Each number is 50 + 15 x the weight over its row's rms, rounded and kept within 0 to 99. Layers, rows and columns count from 0. The size before them is the row's rms in percent of the matrix's.

# layer 5 attention output (transposed), 192x192, rms 0.0664, rows 14-17,78-80,141-144, columns 0-95
107:46 44 58 74 64 50 43 28 36 51 42 47 55 38 65 52 65 30 80 37 56 54 44 67 17 67 84 20 42 34 56 34 07 62 38 48 51 33 33 47 67 41 52 49 34 66 45 35 49 72 53 49 53 34 58 53 39 74 35 50 84 57 49 29 48 71 27 50 60 49 48 57 52 62 45 56 49 77 62 50 50 52 63 52 58 40 53 45 29 51 65 59 78 53 43 72
119:45 52 45 60 57 43 09 53 57 37 53 57 36 45 50 65 39 73 83 53 51 48 49 56 15 40 58 60 50 48 46 29 22 24 49 29 52 56 31 61 53 45 39 58 37 32 38 49 35 29 61 50 56 57 40 61 37 51 33 69 55 54 55 59 43 46 24 67 50 72 35 37 42 51 45 43 40 42 27 58 54 67 52 68 61 64 57 29 43 51 25 46 24 00 48 62
118:76 47 60 33 37 33 35 37 28 41 39 72 27 44 45 26 44 55 73 50 15 37 55 31 46 56 35 53 70 59 48 52 43 85 55 33 58 59 54 20 54 65 47 59 87 55 51 47 84 31 45 66 37 63 71 52 47 20 10 59 48 60 33 54 45 46 45 45 23 48 61 46 42 45 35 55 36 52 54 21 39 57 69 56 71 59 36 57 17 42 34 64 41 55 56 65
111:34 54 61 56 62 82 33 48 42 31 54 42 19 35 64 57 78 65 78 65 54 33 51 28 65 51 67 38 29 51 53 58 69 60 51 46 49 67 70 62 32 54 61 48 72 65 23 43 60 43 56 48 52 37 41 24 28 54 55 50 48 54 51 33 49 15 55 70 63 48 65 66 32 21 57 37 42 37 61 44 53 47 24 78 49 68 39 64 41 57 53 18 59 49 60 25
067:57 49 56 68 61 46 49 30 34 58 34 45 54 43 56 55 64 43 84 52 46 61 43 56 29 63 80 30 55 43 63 31 25 48 27 70 66 34 49 49 49 29 62 39 37 68 43 32 63 58 46 41 50 38 65 64 29 81 42 53 78 69 54 44 28 74 34 65 58 55 65 67 48 61 54 52 54 68 53 53 53 53 61 51 47 44 60 48 34 48 73 56 78 70 42 63
079:37 70 47 52 50 57 18 60 57 51 54 62 28 39 42 64 35 69 78 57 35 44 46 55 31 33 61 64 45 31 53 39 22 34 37 48 68 60 28 50 44 40 45 69 21 40 33 36 41 33 62 53 47 50 41 64 28 47 39 84 45 63 56 55 48 51 32 42 59 95 54 42 52 51 46 46 42 39 29 52 54 72 56 54 56 55 49 20 44 34 34 39 23 00 54 55
084:76 59 58 38 56 43 47 43 37 41 44 57 44 44 64 26 43 64 65 56 06 35 59 39 56 72 47 43 72 56 49 58 54 79 64 26 52 56 63 10 53 70 41 43 68 50 53 32 65 38 52 59 50 70 78 47 59 27 16 53 55 69 44 59 47 39 49 39 29 39 72 59 47 51 30 46 35 58 59 22 35 50 58 49 56 57 26 37 38 31 37 60 41 49 29 63
112:30 26 45 52 50 64 48 42 66 52 52 34 45 53 71 44 45 38 63 68 39 40 64 36 34 71 70 39 34 59 83 40 46 55 29 58 34 55 36 21 44 34 16 51 58 68 32 54 65 33 48 29 85 45 54 48 37 38 54 68 31 27 58 37 25 47 52 79 66 71 56 40 19 53 64 42 48 64 57 63 48 42 57 46 45 50 61 61 24 27 57 46 27 63 48 61
109:46 44 53 68 56 45 50 34 25 41 48 50 61 47 58 46 69 36 69 38 58 57 45 63 14 65 84 12 51 46 54 43 12 64 49 49 40 31 47 49 70 41 47 44 37 62 61 49 45 59 53 56 47 36 59 46 51 80 49 51 85 59 52 39 44 79 30 48 58 51 44 59 64 76 45 63 60 91 58 51 49 56 59 52 51 50 62 36 19 47 68 65 76 52 34 79
116:50 62 39 53 63 33 15 51 62 34 61 60 43 52 56 71 32 63 86 59 59 34 43 50 20 32 59 64 58 55 53 41 15 27 52 34 54 56 37 68 47 42 44 62 42 34 36 59 39 34 62 56 56 56 45 52 35 56 49 69 62 49 60 51 45 47 24 66 43 66 28 43 47 52 49 42 43 51 39 58 53 73 52 72 67 62 51 36 27 56 18 40 30 00 47 51
112:77 44 64 29 37 34 51 46 30 40 34 71 30 42 36 31 40 56 72 41 21 39 55 42 46 65 38 53 69 58 46 48 43 77 58 38 53 69 49 17 52 70 43 57 76 60 63 38 82 37 56 58 45 54 74 46 45 23 21 38 53 66 24 49 49 42 41 38 27 45 59 41 43 57 35 54 40 57 72 31 38 56 62 63 78 50 23 55 23 37 35 63 39 53 61 65
# layer 5 attention value, 64x192, rms 0.0508, rows 14-17, columns 0-95
101:43 76 32 93 43 50 69 60 32 61 46 62 45 64 57 60 83 66 68 53 48 67 47 60 27 20 81 44 44 77 57 70 39 55 50 61 48 38 84 42 36 42 39 69 46 66 25 11 54 34 54 26 64 44 66 59 53 73 55 46 70 58 44 50 21 38 28 46 41 40 45 60 58 63 43 61 64 57 44 70 23 61 51 50 30 38 36 52 47 65 56 45 45 79 35 52
098:54 51 66 42 49 42 61 58 50 40 48 58 51 49 25 51 37 42 10 56 71 51 54 71 55 70 57 67 36 35 47 53 40 72 25 59 48 44 52 41 39 35 49 63 68 53 18 70 62 53 76 50 45 53 67 30 51 40 81 36 45 55 44 46 58 41 28 27 51 47 64 38 65 47 22 42 61 59 60 32 33 19 59 56 65 47 58 64 31 54 60 56 35 27 16 26
106:65 34 12 48 51 37 62 41 18 76 75 68 39 42 47 52 61 42 64 33 62 48 49 40 39 50 48 39 43 40 51 44 70 62 30 40 64 42 80 43 28 66 49 38 61 91 44 53 52 58 49 37 39 16 50 36 40 42 59 50 63 39 56 54 41 48 69 21 68 54 58 58 45 32 32 45 87 34 52 29 46 54 34 42 62 62 41 21 44 41 32 75 33 79 74 58
107:53 72 50 66 71 67 79 23 52 29 43 35 60 25 50 39 64 76 47 37 58 70 42 48 78 22 25 47 69 22 62 36 53 74 58 37 57 64 56 75 49 12 59 49 29 40 42 37 49 76 33 52 72 59 19 35 47 43 35 77 59 53 32 57 54 31 63 49 56 31 60 47 52 49 51 42 53 32 43 58 53 41 67 67 70 42 25 41 49 65 49 65 60 28 87 45